config.toml
num_key_value_heads = 1
parallel_block = false
init = "normal"
init_std_qkv = 0.0225
decay_shape = "linear"
dataset = "wikipedia_en"
Each number is 500 + 50 x the weight over its row's rms, rounded and kept within 0 to 999. Layers, rows and columns count from 0. Numbers have three digits each. The size before them is the row's rms in percent of the matrix's.

# layer 6 attention query, 64x64, rms 0.208, rows 36-63, columns 0-63
091:434440459453551444553468496600460385531441531531528532486453484489559511456471532427506477419451461483521503535572481460553524423436588491480559521416524542506534455522441562432482604562542450
106:494528432464527536524447434493487492456528547456439556481592508479529485472483518467549614566472579474503457601514456509526487506617559511587550413397531523547539540536448486554509497592576512
108:571549498493506423493445549431450530544378478560467465503475385510492413537517556432511448519406546572466453474462478473550494585462449565458451546491597545451502484470431456516472533482528442
107:529553483547611500458392530539490562562507498510325628512467575547495459445556521510546604511452501523463479499437527469563498485546467578487539479528513565511501550505550522482516518509473537
119:560458464505421439448517470530494536548539450538454486533486485514507544511506441507647419571573507552579448552502479561456441519494532451483471567471535567405462506395555447507543544446491415
114:454530415484489493593507575454461489561484564593447489452589385403593488589481553451528452508481470568451496524464524520532511470549441475471452472470460503528561553468414427505451484520517550
075:486469470516479431518487508377590465424466632540501432508495447480461509521505501454446421499562541464438492455423486477521423391455517579569521525504473557462498480508467428608534529547498506
094:449580432518514460514456536527512482517502523541597549507445492530499411458550571558535439410651520520408478526472493497447519473594520448569570406544523526444509533513460470441523537529456469
081:429478521503495536577512525471559535428497562537461508478510422471539502656479526509486514473477514466565581526427515461488420436451504552481413526423532594557531480482399480484431577530448456
095:500558471531405504458537504547466484565509530552557465479505447480567471544454485469558555483450565595607478460568487496441402531496433449445529599549568456457412526523519511519563539439526581
092:468430475625479544524494517521478522423503453593504490447485448455510527500463464507531417460482439543484578472552427481523432525438472392489463518427588542581448497454490573450492552516396453
108:482513383592435535469460481510504475499417570559479468466477433434568487401576574565451415541526442442527503524438570530487467524558523458496512507484523501501371503445512457523431433534504502
091:454465513542403473476416464462519503521476570548413555446507520434503459498421486436497578511477467539484442498458548456502407540520458460444481450446474501432398434475375461584544439514464536
104:489474523532486512481556534566466510460479482396528519515469523573480477459473435521529539449489497466481463490468467551519437672534508452474502321603469398469440501512511511528543522500521435
084:446519476522458517480510570442481461514545510440439459529443522481400454403516543497445514491460524480368458494529571513503515454485504557493429420460483536545535409506456569591581497613426515
106:473433501506578549435480533507504459430523466424497490590528566552466500543493371544526535493553554544458534568427398509456503466485490479563548465568448484444520539541509612476550511393445515
111:491418441420461458538536543519568493574513472523524488477600476499483476577580524487578378458607504504560426533552554522545522527523513543481418563498469550533551449485488535448474578492469407
090:563447509556475497452499474545537514454383511530511524547467449546491492536483410515552408570574485551494452546512443515566462518534452400433542520474499416463370443538527495425498588439505504
092:566456429496357470497439496462459446501557622500519489488532541362518540457493354498511505553457468437528512469501565530515480507623506554469480507482534480532502464449532443498532455487500532
098:541448494531495536531409450530477418585452467536424507470518490432563554461512530403514604501465388501457497623530507498495510469479490579540541474533498558531507598563473528478497470518534614
098:551457440527379516486500597420517547384476536486536518419501445577458478558511537518505484541561473548463498477511443499548454443544430476537464444485466485632442480549447484452473556570471550
094:523484625494581502534502420500505540478534414508456512442552520432514491549507548518425511460407452414516543516486414502508541481436494496484519507451464455520459459632523446490458530529616600
095:477498646574518490484439486419525499606557562618392508471516566422523498547511565479499528517432459565447446569458540556471541522498467502522499520472518592537494502518515476554578467515544492
105:492517484581475526529463539509530510563486546654456477468551510436523521548508594514588376505544475496519440490462504435567572553519553551429507469470501545529505468405454459544494421567471445
108:410508468436586424519520483380462547493483434522559532549589507539504516517565593567446499544481514510511491537435592529524504497510496514540488399529519456454436573513539470598453415558520532
106:408415487491515467528486530449494420511484593485519524466550536496366369473506485519458439419571545494478485476476497473558447588536483478589587455486505376486527496453478446507537504518515473
089:513493527494556438479436565474516527462576551528426472424506484495547459522518475481494511517474513448396593486534439521469558495580435473629553441501516537590528433566490525407482566518604529
096:409550519489517512548558564449477531469482600484414580462522512547537479463477575546507577476559483540448515538490658541580440533514456464537487431490507592480574472479428491558507477562503476
# layer 6 attention key, 64x64, rms 0.218, rows 36-63, columns 0-63
089:428466435535553502591503469536492469520576516499495500527527497425512561467473584448505510362480440513418477586473539591520474555484535568439530526395544573526525529516418469450433553555496508
114:629455547410480504492456465478458398489501588443500556494556519457420547419546470526489575489548482414384480491468459492491485509523610502534538459426491529505466479618467528506500527539525497
114:480440457470438482539454539533446537587421506556469536450454475485551457514514452485606481555372488517529411543501567567592512557504538522546478572572518595515503443496500511563467582522558499
103:492514525503621481441408513438425547539479502485442521405493561459424455481472468442528590539456477528479531523601547417472514501474589559485456508528534534502575463496470447424524518422590461
127:535528506500456471453501445453471511459425394529520561453488434418538495458606460484537424538555585620585431511533454523432444585462465518507455552507552556468454528463556477450501533477477454
115:516489464461419544600492434459482520475445612620539498513486378407534524455524466528484504535542492481474490495471491478548490493484511481460451530423469524560490435498384417580511506594484440
073:494502511447439471570503481498536495634498561424530529447508513535532480514571552543527510495505573414525472557484525486463512453537485481588590559527539476565598506504525435631512460610472558
086:495560456467504426537556510478496471460572440500556433467506437497517492500581558493468448516513555533481515437603567553437566461569566410471571404549462492558443531471402457512431543546520445
088:505517507404481506607623481536526516483512542470478536446437470533500473515540508575653538433437522423518550543471505438528409513451485583488534567445504553545511510526480463516477540539397491
095:518435420583519475388537562450534453512446470605577493526520501533555537493463466564601461534484512562544382587578465563494491592487523470492445505458493456512473540547489514484526468458506425
086:471505444611490520510544520599504495488503439576528480503469436499531409483503492545545556451517463501438556558467409407515458474399403463405537546476499540527469568468399468557440511493460506
110:502630505534420493462462460438559572497419529574550473479484432496497440523518516456464430517509525432491547483522503506519447561598542502458539447433553494567389556445490474587479593494515442
079:489494517524433468482474461438494497547464594596524555431450500459462506462521591564609595539528518480496404580547501457501544621512511489453506476426473533554479484558508497498550426516603472
097:475491528551452543443501483526416485450490473365563548564472522609432525544496511559512475573456409528499520555555537486450517516473553469527487429602409531523484545499547584494417485426535512
087:448484457545562474557449508505481502442527559460481544470514466420422450500498535507497540553498481418425549537472588534419544498476563539501568474576437443514650541516563511585516527591518562
104:503521503487515563406558505512493479486555467384545547540487562531493499470529391518462625501489473516492584499448417504397448429494552449461465509554519493444587561506486490512485428450409438
114:513449477423497490526463507509429479508524435515494473480424457426484427541513485510538330464595468612533422447499484535496396491510465510462545580465452540442501463517501430469478572551496444
103:502551505537423461421492567491489593533558505534658522508478505488541503564546487529544448500559482592512407596582416554519480573503458512489524543537550465502451490473497536435463491430531433
098:538620498491510457496484517461466503517426659549531581610522475497471519441453457555508496500502575500523502487483471465466515570570475491571542495443502425555506453569520393545581454500535553
095:517504499506457508516393399451500436573514524514395440510523538431484550412415448440528619545489443505472515547483450449462483470552510561511528433469596534537528466567451482536545448437471465
098:507436494468471482516555522503470605439540522502613490443496505561489409551428430575507482436553500467470463571526442430544442440495464482474594550532463421555469482580427502495422525507578526
090:521497622456458485509448472511529448497597442470546461494559549459554532456422505453488460461457438418467496453537442510595487405474477578491436464520445501490441414543599496395525535485472503
105:514597522519429452514440449537531504459450542594460515478530436348476494409530517438570499520423519500410446485513451487509484484466567509489462502495478592526556439482543428526481412574490445
104:467560487519438507593468476493485508450488454590480559428468420433485501476553536486564482467577499476546461493490537486535561562601530539432513482388434533561540414401505429537474521549572459
118:499443501440471489500551476430509532427425457481486525439507442495471507589458517493360483591503443460544551430483549484485434440521547427472477429514527556433405471538486437584591485551501471
114:449467469418498492464442565541443480536519496440554586502471507602479555476499587526425455505558439518460418458535482543552493432561593468527615494444447483492478559481494469534488515618559465
092:553516540474529447495438482505433497507536557468558498615540547419478433413515447445456481515378471482368513497503478451587572481466521479492518493586458530512517494609537469483443517555527560
091:402564489553516492566535432485464558448505623495462526468426481467500482458549521468397463530475500475449503571524606416517450460462554474456460473461449550531527509531384485535513515616475467
# layer 6 attention value, 64x64, rms 0.235, rows 0-63, columns 0-63
091:486569467418555585507492502645498477511467481569574550537488478540486439503563557520558466514508505499489478506495463555489555528576504605443536488551601530423503558476500441532583472611519543
094:562503431540515530474421452497471517426469553525537520499536411382439524479381489609503484464511434460548503500468453464564511541538487463571540416504561553495530464404467556502479498497484388
099:457466482479510510466506618431506488424377541449386395576434445485472492510543432438485552477571503470494575485538529520531475508432545442496475497551420537508442448500449489426535485519481572
093:529576391512599543474522468445550482484492469565456511580472439437560424580500505473518435550499506467511462506597467443523569484506487498486493464478483465488510482657509561616458514464562480
128:458491616588502538440427538567487497567530567493498524427523581472549516468488434594526492449526476538560407529475522543559509580484473516490577512577557521439506513439456466546552472614527475
109:536544424550535517482505486521432504509583587532457517551491413512556498374519513447494498536540455426535521509483600520465533457520575540474506505462522520435519529476474463500431543674556572
103:502442499534506536431498464431432483430473465430526518454527469402625485386471483516454463513535506493547512446461459482505614510447503507480529505417563447503534394515455565543477487417510406
090:470441532521479571463536507452582488484473536434460417444529350455511432535403454504581545599467467572418538450473527479493607452530510448527530504484521481495486530492541471496511602488447509
095:569512438541606559490521400531530497501519528494457447557428470447555575514524530502460558449544560469537454490497517488489461448535538473452381491492509485486506558502478531523400569628618487
093:580515495581496530479522383516479503563557520540489463527562453459556482584516431545458451483510545529471403440454488472450519471539556451424550569454565496408515609499497522456425517592486547
102:457453541504550476500487640385500498537423498524497460572496553529512501509409530492547564551531424464512524457516465529570571443497455426524397516541465519528522388525459569520410503452485535
111:451502493536515481465522452444546536464418545529522575517512460455484406471432438519541493496527447515438409490441426419582548558547525493496537426486451399398456474478445529471596506417447487
093:616453452491443531606532579456436484454429560515460565495479483546611552466456597483480531507487550481531554461547484454535479593502525517534565471562485586552468523540420536434526492531549510
104:503515487488586515528535493542569519556625541444557534577524445504383498540496487434484584572440497444517472519407465490499508520539619400548516532497426395500506486502508455472467511532550476
096:450506576524425449507479519547501466537499528543541448491466561522458475548459445520373586490562522502523532514506516524511381500537584442404449521473431543426461491424568451484592502490573569
098:468517519466390534528513521432585500388472540402495528526440515453492454549530556601487596494562471539424488365538497548570500498478544511482546552520524468533499495532405526488520516411510476
112:422528481545554436431420476504560491519506526502499493509537574571532423565514457601584515541549475569496432470450466480509511529516414598506509447498619513458539414524407565467493461471546497
118:498556563472482521545552439481630544483585477495565546497502456422494557592471493460443521456506638544553581555511505529470458526534587479527551582415466486562537511504547519545538547474493542
109:514452552614475504498493578521562494600528518421515460459560544529584483433455432483483565569465535493545471514535634472521470459550520401536452496513492494502470526469585452424424558518550522
101:419448529454380414474561528467556441504427512435547468493453497419520509525443473553500513545509513582440554504503440456475466434519589470534475495506521482515456546544532421451527648452449531
077:452478524516579482418406555558496497555621502525507450437555467513464522591531395515459501460471443479494500517428526469494449466544419468481462555541445508468484407405448502502440394544495490
091:420529512568477528485484386469613521467484520443530526434485521438605428528434460587493475471581584468489498482533421493475532444524484505472576462434584529545544557491537523468425486550523437
103:517475585545450424498537428602458532494525539523443457448520494432508487417533500560433568497489464542503589474566414488466386549446599468537551519419537456462453531547552481544519478555461516
100:516522480462499561444478428575579429524536435510460540500480565439512581597475391430474504552561492526470450499444496544480492482502501515486538562512481469437482450489615390508550540580417553
113:509542571485474458423532459539548458446467466505469489488509514526528505475489375535474544507517475612520443508499494534601525459437614413536536548556507460488503369467534514570550504402475571
078:605562511482529508565522611383427443456504539513452488583510417466448444507510481560527484498514526521428482505460498530551522516449562524454523436519600556536561535447451536476530555487439606
088:587467497540584508500499427542450563553474482550451583473553507573520442435556430551519480436437436429511454590457558457598493451475492451596487499567482473518487567544542457538459562448507509
096:443545477484442417428535504438486469515578520490501482628474427495449397546523528444469574548568558406456492473465531518513511453558557509449489472452389514562593553499536489459559531491537520
079:511551554568447546472483496496560461498504507577490560424569522516510566537440505510478479438472497380467505359514552538509391454492457413531434520455534460453501539528474538538514608489418545
089:461474508485470487481441584565501457466577505543527541531540526462515533527457383559473501500428435389584525463487536532543475528441599481534607500442495521495421495439424489568559530591539515
096:400536544446449476495486527597472455420558472562531453412502521515542461578467412527515513452517476591437460437487509467447420563469488539496530338518495515443453543496454479477517464492558465
112:525485515387524508419439501563485435501489527474444473461481541504506484439428639517516498536453499437488462570548549513577496495548472474487488515574576502449477548401470361504582521544439500
097:569507490537502526431420509520459454423488539507500577435552444465454426556533456565459482439484525529504485526503483436486516533507395540479515517500599594462614553525489489457480466389575407
114:502500514534570501435533422449548455527507470495465442522485478543570486499442512485470559662529551454479447470415502482447557367515562470477486537487469495486549556475608545448533587478557453
089:499608492589571511560529447509471467564587507524437558460445487583437551605599483513479584479460517521502467433463498469484534552448546456492470555501494449531507557500533443551486400588541497
100:623512457492467486512618397465449460624533472440455503533523488514546469456498504511546432431411483534552476595450513479572566478535512489457538512476510451547554560460463453536549465578458523
082:440589509472516598481530515490524515446463436456479427463472487415474511541455461470490503510604524500503489415530597511634536572438512465545516519547600445449490516564551390535462496501506537
102:508410518479487445440508493547499572501508634506448426545548564536565510537469526486563482549532476493439519593482451504509601424465547398549592450498497456497559482494440472406445510510523441
100:525522492396553563548577554520431503439601516560489477553552442540470456459510480510460540542535443491457486535461549504496557455552522551413582426521526474439504537481443501458383552491620510
105:451492426481445467576478511547472535411462508511487525433519580586487495527520531492557570552452449519505642442483427560476586467523431509501450483431567506474472516570464393479434550496536545
087:448472557557435575553534461505504428521476488414444446545533463453496571535537575427511405518478551488503512590528505501542477514539466590385519468478495367526567564511427470457468507541541511
097:641502447413476544438527497538492462481556424544441589394502466525528483442500548409400498452479440456486504459450569520478467536530439572564454460563457528491478463510575480484458446499532500
117:523555528493487562588407456616517547477572422521493465553539444471524433602486472544455533524447571468539523477452491536601455437501564462499601544459476502490438526403515516561530508455496526
093:497481522447562461580371443498409505500510488460503446455529494471541521501483491524473507560508568539536391511443370450476535545452525440519512565526568444565532601503505481476490559415417470
104:510528491526498540487465491591488555468508512585558586481499461521498458528525444563413454336478500519536523526531606503468495550513527528493534502469467530417385527442445535470554372521527528
104:511485470568503534556478417370463545548481480476538460501507448468466502482468517554448356450465540514502448534478513509431542526445509490420577590463554484452489442502473537481436392412499426
102:423521585517475513480501426516538457554433483547457646534563518553549573470436477450491466452533576454471470510539565556486509515579532472441544520590476434486458470493519464539482482533445632
105:404529582539561499555536456469511493495435364476568492486536427480410551522454394450516455505502597483502500468527517468499502513515481457448502454526570403504491524449591438537405477541478545
108:496505496507513417591476503459512486503448490500557531436539368571515499473528508512456525487457463456521571473502433509456448510449624485620507564516557440584474489513524506416445411559522582
106:458588529557557464530444460505572570563526428519610541538512410452415462532557522513509432501404591545491496533478482441445380509552479541533430467446481415487471488456505512475460467504499508
091:490472495422564644566512569487556465485500580419593488512491454497453403587460479477557498510533495473472496540454509436496508550499534482525554503437560557525554466505380522399495507549467551
091:395562534486517538345494483481562550522539525510478492434509460475489352565527487552505507435548523485476518633516553471601542503552510419530519536498465518458483480431500471523544453449477497
113:523551463573470395457569452444456548505513584488523467484555496516480422473482453487516536489528524483548494505480467523638529568531604378525545431508570445428520462490538392497526499528500559
082:439512490499598527411481398465500497456510384470505496455574574468533482531605485457547495563522570427489447477480507498427500525598507410465467503594475504525528484525584511559468513480411524
109:447478501481583459432520445479534577569464467490491445534518552485454515512530490526573560527520469562553441558483348456543498548519422470648457496527483492536506541557548534415449511560443474
095:426445513554427476498503514611537484536423481554565415518481531464448602571477439583524466532434486570485531491500430488497526425456544450541520453545500519528496463518603470566482524422542406
097:440431539541509504514554413507499471524521448500504424440427483532475544438433435546414562499533540507447433443514534462534420464438437542488532473546445549587489409540598537553435467452519425
115:428477438516483511460487425472472530497451475471487455658561454496497474476548508546507494543545462494532570495499594476534553425631507571443445523554502466521517585464469472427430557442463568
099:552378519533471520436494526509526460461453607431580504473456554531498481514549506547469488440580446505465518456572466498456479537474456553492438495433529551570524418523472602481623459503434434
111:510549512493483541511450495520389488487496454576591497424489513567543541441544595574505456472453504564533446447522459562466433485470384502501463551546540590465479414554440582592499503509491476
110:508432513414556524565508558436476512487570472519551495443485488461485523561456559534429576642462502489465548529421464473570540489581453582495514536521477495572500521489545369465473574518564507
094:562508540583451503450543459530406537522526511610416531487556505472546536500541461565439448432513464439524595480482552442500553472465612473483508533417530492490523625433510501563460540493559503
095:492474451436567489499590557448549475492527502525582440443448478519449449533528430459438518486429566561509441479387395486420535468522553507495491535558528581440462453523506501436434534489456600
091:532503532476508531595415485560459489457372443456506558432553356543575459496447506498550467415447522502457558515422470508516479466452428478553441467518512443550518564513431504461524484442546482
# layer 6 attention output (transposed), 64x64, rms 0.192, rows 0-63, columns 0-63
085:538457564567526456500598459422555492498584413462465437523527554489489575465443536455495588423445454483456548556530500433472492526449536396542492514466419462393487467515521551476463431440521511
090:521503638474628458453578564459450541452517469379486512498553558571558465604550480492450507511525520546569441451476527533445461432535577480436444443494486486473514517485517468496512530472539553
098:563562468506489455572468372520470549586483440613455463447518464446540542494533402556533477572474534496492465480461443446477529521455419533481510552405496567485555493449474389542490537476492460
095:502421465494517534501449465525506560528572551500595508443632483491414616470507526533485468476476438514458479508519558585541496442514484493575521524471472516444388526483579436507399527517548580
127:431532472390539495497573491486434505438467485434456504511409434496502479554501562581527595455412565498512493445559474492510506502426575483474445479426500446386537489488462552458586555444487457
098:533492561443463547465554440459526525458476445491520531458486461575398559554511428573582493521586481522508420598399425483557456592481485458515490550527498490502429526538568538503440484449503415
094:426526573458520472550451514552491547494496557417446575487547449552468416507446492511536535424460513569541511507458621506554503485563579583432538433539493525400524514511520425514445567548512566
087:476522504530565402522498513550427501569429525518436556503559603536497503546572584445457495437525551511591484540482562518623527493460534538514454534436456570470441479439475540558469458487563576
086:532508554454468474488550491388491539386488522472524499420571551567437550566459477537554498588528406416497466538457490521511457516469457400508490447516564465508423463440564498463536434408475506
103:425505533392528481503527518470482520435487454417562566521449603546417577483483604468502546517426414456511452576519506537583464542456488543592451454539485508531472485577571521519469450467512468
113:489428452460426441498387466485535497478466538525408550458488384420508465490554521509514357433562531489479457469468512453492509486519516546473508463389521570509480540438478437521502578521450423
110:455478517474594464535459570469450553584502417498421480486562519559535519537523543474479541436428524590523443528580557533429495438439414519504541534425480572422545488499563481491428531579529547
098:516548550527547496421454494492517577504460444476456464493427500481463456498511387553533478540484499467528433435415549479372486377511446513390432525514465499439468472496499417508415494467427499
110:441519430554475504497603547510536434460480426550573475478554543516505497494475564477456460528680433612521453543571506556532401500451463461496486516451556543435499572501527513482516516521476483
096:527507475436536542577538508498494482470497440594426558538482495477567537452551499414582538572456494488472434458559441529510475586448431516517566528445551517606571485418447541432513516497434420
101:528450478504510492478383525516440496529470475482460447430495543504538502502417458422522400492325452498513513519508469446440473444438537515440400489539471549415542457438491425442493461458476489
112:556412525532496537566490498485493539538448564454454548580592487481542616553470579537435504423435493439560560497532516498483526477403587531491540485487514506450524495513628499519566543562442535
106:416546448530542508498491556538402412523469518497528479510536580547498413397536414323437533542503432531440497497467546543537497507543435505492525471551531488565571528469507508490522443481553492
116:502487464441545533518558499526463527425426557581485641509424454455493518515493580495560525531597572482577420472507460540542468519522535546416552515476545502583452513510423535504597484527512435
097:497478547571528555517435589511446545525473527582367469508438575479512515494551569390458471538501438496518477443542550569578559513492501497466482554508470591545560384467484539534521435530512480
072:453498500449403460492613430548493457450442507425551502509452491504501551445493529523509518511598524441434446531519429537499480517431567472565590430458523455554464541533547529538583601430481441
094:496470436505604474488426586458397549482503490509519554531520513509500520497474526494465478578423409600531482488478601534591519487489596533471514418627504471436506521539521577507565473477502530
095:511579522440484539452565543466526497558468441464510469545464521615508460495456571441447457524484472522510365502521558488541566586502428510519491503616472442461541477421424533464478413492431463
097:480529445501448427534618565428462505488492562570514467526466442410468546428563572430549517524430534552414522531551516603520500587492523479534501507449566451559530430508517520521500466440580497
112:397525502500515514540558528537498521567513563495448555413557472493520529495486576413579556546382576478508514539569523473507517580525504578457498476443496523491593538443432464444523494577602537
076:480525539477477509465492375540495529557519466475443505514537542483585533481553387495492536532431490410557552483451463431493451525551429574554444530458506541362543450598442467500488510452522441
088:459480506485467468394473517536452536451486496498537456411471390511494542572450567579454495458587530482517506475525538501365444495528408446490572467457466468512408538531431567441484464572533518
101:490430478554524604626488458523519499531473462544529506502538536552616570505544438493533519547458396592529531567491455540540438564474461500611453569510483555514533571512470467547439541491479515
075:517464460366444549433454570457448538558458496435509460565435531473440439535514554458512548556508599505512385505497527529450478489558483533545524473512434452552471544510509542472494398410497423
093:529528542440559560483581497542493530551452460473466503531523578485521500463512552420532555582536587614469458471526457532462453508479500509517423551501510553415662558516542486468594515443489532
095:555484521540528527467566485533481482557509557468479493595494481492468555444468597439439567559349549465541433482536431550538450438460576527515522586513537449513561427553461534452549490468447545
112:502475593523496486500602481439461514424508431500442478501508469482528488541474469503613620421498569451556534464558493496432535467499511459465391503503461508484511445418413596505575457426517484
096:532464580474571512530532488517478451496521488420557491504516529540593621554519507525457590507445450369577550445477575528479465493567543578473548467564435448458406505558507501475490543545480526
121:437438472527470499564471530392450530453434522588475552494543507470468509498521556477557520502511429528552467539470516517569374529451422474510499404425468507462450486508395481543397409523444499
096:440614400460460484498620520514576485500502529468544439480529556499466493516470507555500491618559469483489554625531518478574475462447461524560467489556479499449504576526483579461520529489386484
095:361539554490492488450460522507462515436540470515505464446472479554446495502471471535449546497527504471427583493495540548512492570424460437516403560494493521457413522531473593528397555481643516
077:455585480412507432504546447531436496525593544581511468500542458443458459538491505480485489442393559477484516593487464520512497364498542514415480592483464547597536549483475504421524460480500443
102:505446489546434464504456530467488469476462375465492558431531441513446549547482583546530463527506465576623402484529525572533506558489513596459388536504513576485552499478534547559500527530473579
097:538433611555448507438513408544561468509522509513594522455543496545472546485483486474594460519475500445572461552459447502528369522480493506489444585482587510413436464591553541459533468528490488
104:649485548493468489539465583467583419552474489499444487537497470465468566521494502486546440492572532467506528503436618426512536510492560562455509546546510522562482426469568608464512453504425439
092:541537506418535494531402463425537479544576511531532519453481549541546450527491482599482565513459427539452538463465533561537525537432567501452425626534574608481407541519546565508513512505502514
111:521478515611475507447579448545549512485475559483600472527453432499496519487467419519557494488520545484537543545500469487413459446563483410379536492478498347516388552476481483471486503446506515
111:511496511462577475474530488514496496483462502463539584459577570486564508391448465352525558521471481508480473552524548443429427485460510517552476453494476554529593582567389476507527418498471564
102:359518508487523520544575534498519520418510567428449491561529503473483466495480533505442569420466432438543570487467575455485502425526534564521452418514474600536545432508460518521537416575446446
106:556527537495572469455545434556463514492547416422551501516445527530487506449491461460551632546454599500504505529550411441484515428496462528511574475549493443539571533607587482447576513457525505
102:471539519488507491448421467580469494427598489444572588507504583505414443492514473528539541396492457483497573508524463510576502475526529540516543425528497507506507541651614471502476566541545513
097:446443368510491502484500511514500573515496519484511433478388473441491449474485519457630638470439488603507540564492476484506519407504458547558486543506563506522507562503558562459564481497559484
090:463485434423580420503508448484512489546571558561507524480500559435516418477454608441436485516507446509463513551429496485596480419496539491531499542505569527521504589568481562433605458575538498
104:451537494590593486457509458565536576558517444516486480532465596522492457485474510480456418564541448553506525504480486422487533501462448475372486466553449555487504617463523531479562415535413429
098:538468442510550522482505470485505462513517536455543517505560609541520490420441488449352518501636438479450498522561470512521547451449483431547641476545507473548535560570553521537557501529513510
102:471570510567502395446461495541419481519485397563472560524621550492520545474532452495369434498538480525507476547479514564481434503492561542471520547525497587410474534520618503519483519449501501
092:447463499515528430542501455561386484507475449473511503396636455570562532520498406477526567496435540539536523545594487507522494485457480497543521487497400503480542571425487586527577555499506559
110:394500495431567532542532500533475474506507327496437500481487442507460494581446483516487445478472456511533435493563501486509492488424423465430422551415474500484546536444457556399480538551467426
085:498475458522489485602524533554471554529522536560549503527534458449461561494382556547509557420553442586470507560545492505578446461514581472608611437440534482538458500458447517525491547511578480
117:439482506505503430566501527404510507471484549517532468481541401515516475586536593567344369470526496508482524480541545464520526500467461439531481423462472459490503503434511504541602467595482479
095:534515487507488506486501582490568486507554588466423528447461564422491479516555676444480461547531456511468454440548550553549531529575600519484481501429468523545562479504417495495518502540494607
100:440529415523469550475532521515495535503480648578534575503504486461610446552580587526536393534455494518500486522498509580492485494554561498546549466539529441518471552545398448448550483542479554
133:550394583466480476547413458422472545454497503551468479446432437498518561517434492479480512437507443496464498544418451460484462494391514487482507516484506606626407476562499495529467509551561431
095:505523476557499467524488515477481558478487405483409504573469494470582503506489498547433457563405519532515477434565520566429600545534541518468546422577482455442488430419535395485459567422512552
105:517530581506475566482491517533581477499545585379487541526492526477408455499513498551536506473509581355455508486534528444501544514557610495594572423531418414533519463516516476497487469479487459
108:476529591549487443516542499537520455488475555575499521521490531496560503443559484500579406455622460497464530502484576611458461469463511458448497507495584580576454437539441619527525498491437451
096:463509582373448478462470478484526519471469495383531488419480538625449492535446501456546582574466454507530457574431492485519429547547396541494458474555426495527489552503474557489455497499457559
094:430552516580475537524513482524541450564496461552497561573468584426481584463534534489478450509562392403444496559560560455568490538559501455491555442400488452432456473583500480472534503490491429
092:502519492531536403405419494503460510472497503423443466478519513516508467472491476509400604499521539441556527429414605448394474445475489528471603488490452547507454530541477497521415396472467531
# layer 6 MLP up, 512x64, rms 0.261, rows 0-14, columns 0-63
078:510449555434498615475475504481461493447483552426442477516540535454373568435592551452477531448443552538573433477490463518423475534579542508551463503407483500469523471519595521564527461498444528
095:467474509559508508525545555469454511471501462506441398478599473471467473492609552536529444535485620514558445531572535452452539521441542446530407572446484420544527542622537524494461532463471530
082:554527500475502505526549488439494514508410462439567538476531527465524493469626431489519366483533547488477539410447439609527572469512516564530405467534477490489402456451464474454425465499543459
101:561467531453565495549490583523502620551467486476425550365610451497511463463487441476550535455504448544504439395446479465483572534490513565572511496523570466451444514473499496514461446515531426
097:526511457435558486484528420441436441471465403482480460474473458504549479515490504531468545469460469467415600435432497471513434521420450500502477494478556568507453476456498473410413623410430558
126:520469540448450447465456469534418433487491547491520557556523435562479576467473460447463477468407447492530437416513591520462579501515632483485599568481506485539554511463374501498479546495458493
100:563489483472500488428477492553431471456531526492521456391537423518404509447533498601483491644464439464464562513415597542509470508475488542510512579492562476448519484449546486405520591496507499
105:467509402449441499599487522446607515526552428525509458479515532502591546605449502469488451475543497418544510512472569504499611584468505510553479527532446476501453449543559516458495381462560476
102:487586455443457546550437567542398486553478488421459549509526518476494614436536419447535515394433507518545463481451543580425502505470537527520478389543478450505502419566508446462460494522482474
102:502559488439510511410571483500462553530452496464466506451468452516380549433484506521507532541443515530475554466572528474463517542467571497513440541395612576412439431495426409485489483448554455
113:600454526558557466460496425490650534510487363459510502509523462418552464514484414541463578452519523450541489465527514490491592544533473510429517505537479517548533482512514486535402453414540460
084:526527427531434477543409551466411484545541472499453527521395506642514510500589450500503582464530509554502592609493515474483535432522483474487568484556508456525612518532464520478558551479488461
101:504499491545388556466507481539496554524514548495494581484506469490595472529520546518519578441462625531516508468606610464558494511566507473513471576461476485540459539481455626552478386526505482
103:494460523567500489517480545536514459545568569590473431449484465544483539557464619588486461492474522420476484564428547485451484522534396580502451484502577461508510466443598556565444497552465577
105:552499450527493508432507488537401432531537577467435426451505516520595446561579608546601446507549525503482538500523578425471454526503503450487500426478520455484602484613539506455494528483465526
# layer 6 MLP down (transposed), 512x64, rms 0.267, rows 0-14, columns 0-63
075:459560603502473618557541460555506521436543482530497427492516530460507581507441460495457458483427400441566512560566595459464505565411450475400511497507509453482525477498417480528510489415495520
100:519499549460490460431519482512575558547439439489435496551475517490490496479504505461403466431602452473489555507571400484624531552392504550490452447611463551588464511465545490526506542481509454
084:453438533519538453506568549550455447529559489471514529502398534472534550553464547502616495466575499468523511609497527510481496576563527541423478489639451535445461449452526391476455505483469441
106:477484509474535488492511527480511446453491591459441486507568466540436516405569618497453584505491521475540470473438497520569491461510516451567380493576516499504413550434505552449544520602546604
076:502452464559554543464535506484416526476493514475421562486509456483541480528505437534423479462548455344473486441424480513505504509549566463352446430502467494438462524515475392450479544516565539
137:562496414507474450462564564543544434560581569482443589513560547548557471453585468542526534435468577457508524497450460551509468483552537602453516512463518447474504501507415403468528470553468586
099:549587525498546577455564508535582515445599552451533420407515509427504492562533497530537509508554561519563492443510511448568572576467454486535445498607533482557435531519446503444441564531447474
098:451531500540514369414454498517426551490491557548493551477384486591481521580467573548457451440523575523420505436488519482445512431537446548472476484608462541474483480537462527455488456535429474
093:505481435482582546465475586478567589481447532487539524504434393485565481553516557528459512605495507519461463539479510461444469479480476563497554496520413465631456574505385470532440504516545554
112:569500520488601501575511440414511455527528482394458424555446405449530529438501588477499501562407537487523504557433481510479494432513472474497531570566493404575508579464525497521435483550547534
119:552537507442461514483562447458561474442542485366547493507537542539453513549514457542484550493533561574484540468505538491500564480480403479569473416530465448586542581484595604473495550435448557
079:527406563430444425537506568552448502550570446504533490430462442502552506540520495456545393415493504527432492561521521469468553548475438481445449521546474533441532483519597582437538544510610513
096:421489417516445450528443602410449465504521593430505488487519453457461533539538473416524556465506457387499539488436555562506537443520476537525490538467415471417475481496526492432608505492553567
113:497549584427512452526501443510482555374543515510415575506453464567466531506554471518509407455503435585404488466476446502487565461464488502576617480506554451537483455595501532461544488448490469
111:516463480491474505466534473442499487399495511483475588552494455484521483514447492420457560442456546485558571522448453541426385575500568593515436438522495540491468519550600477571588507522391516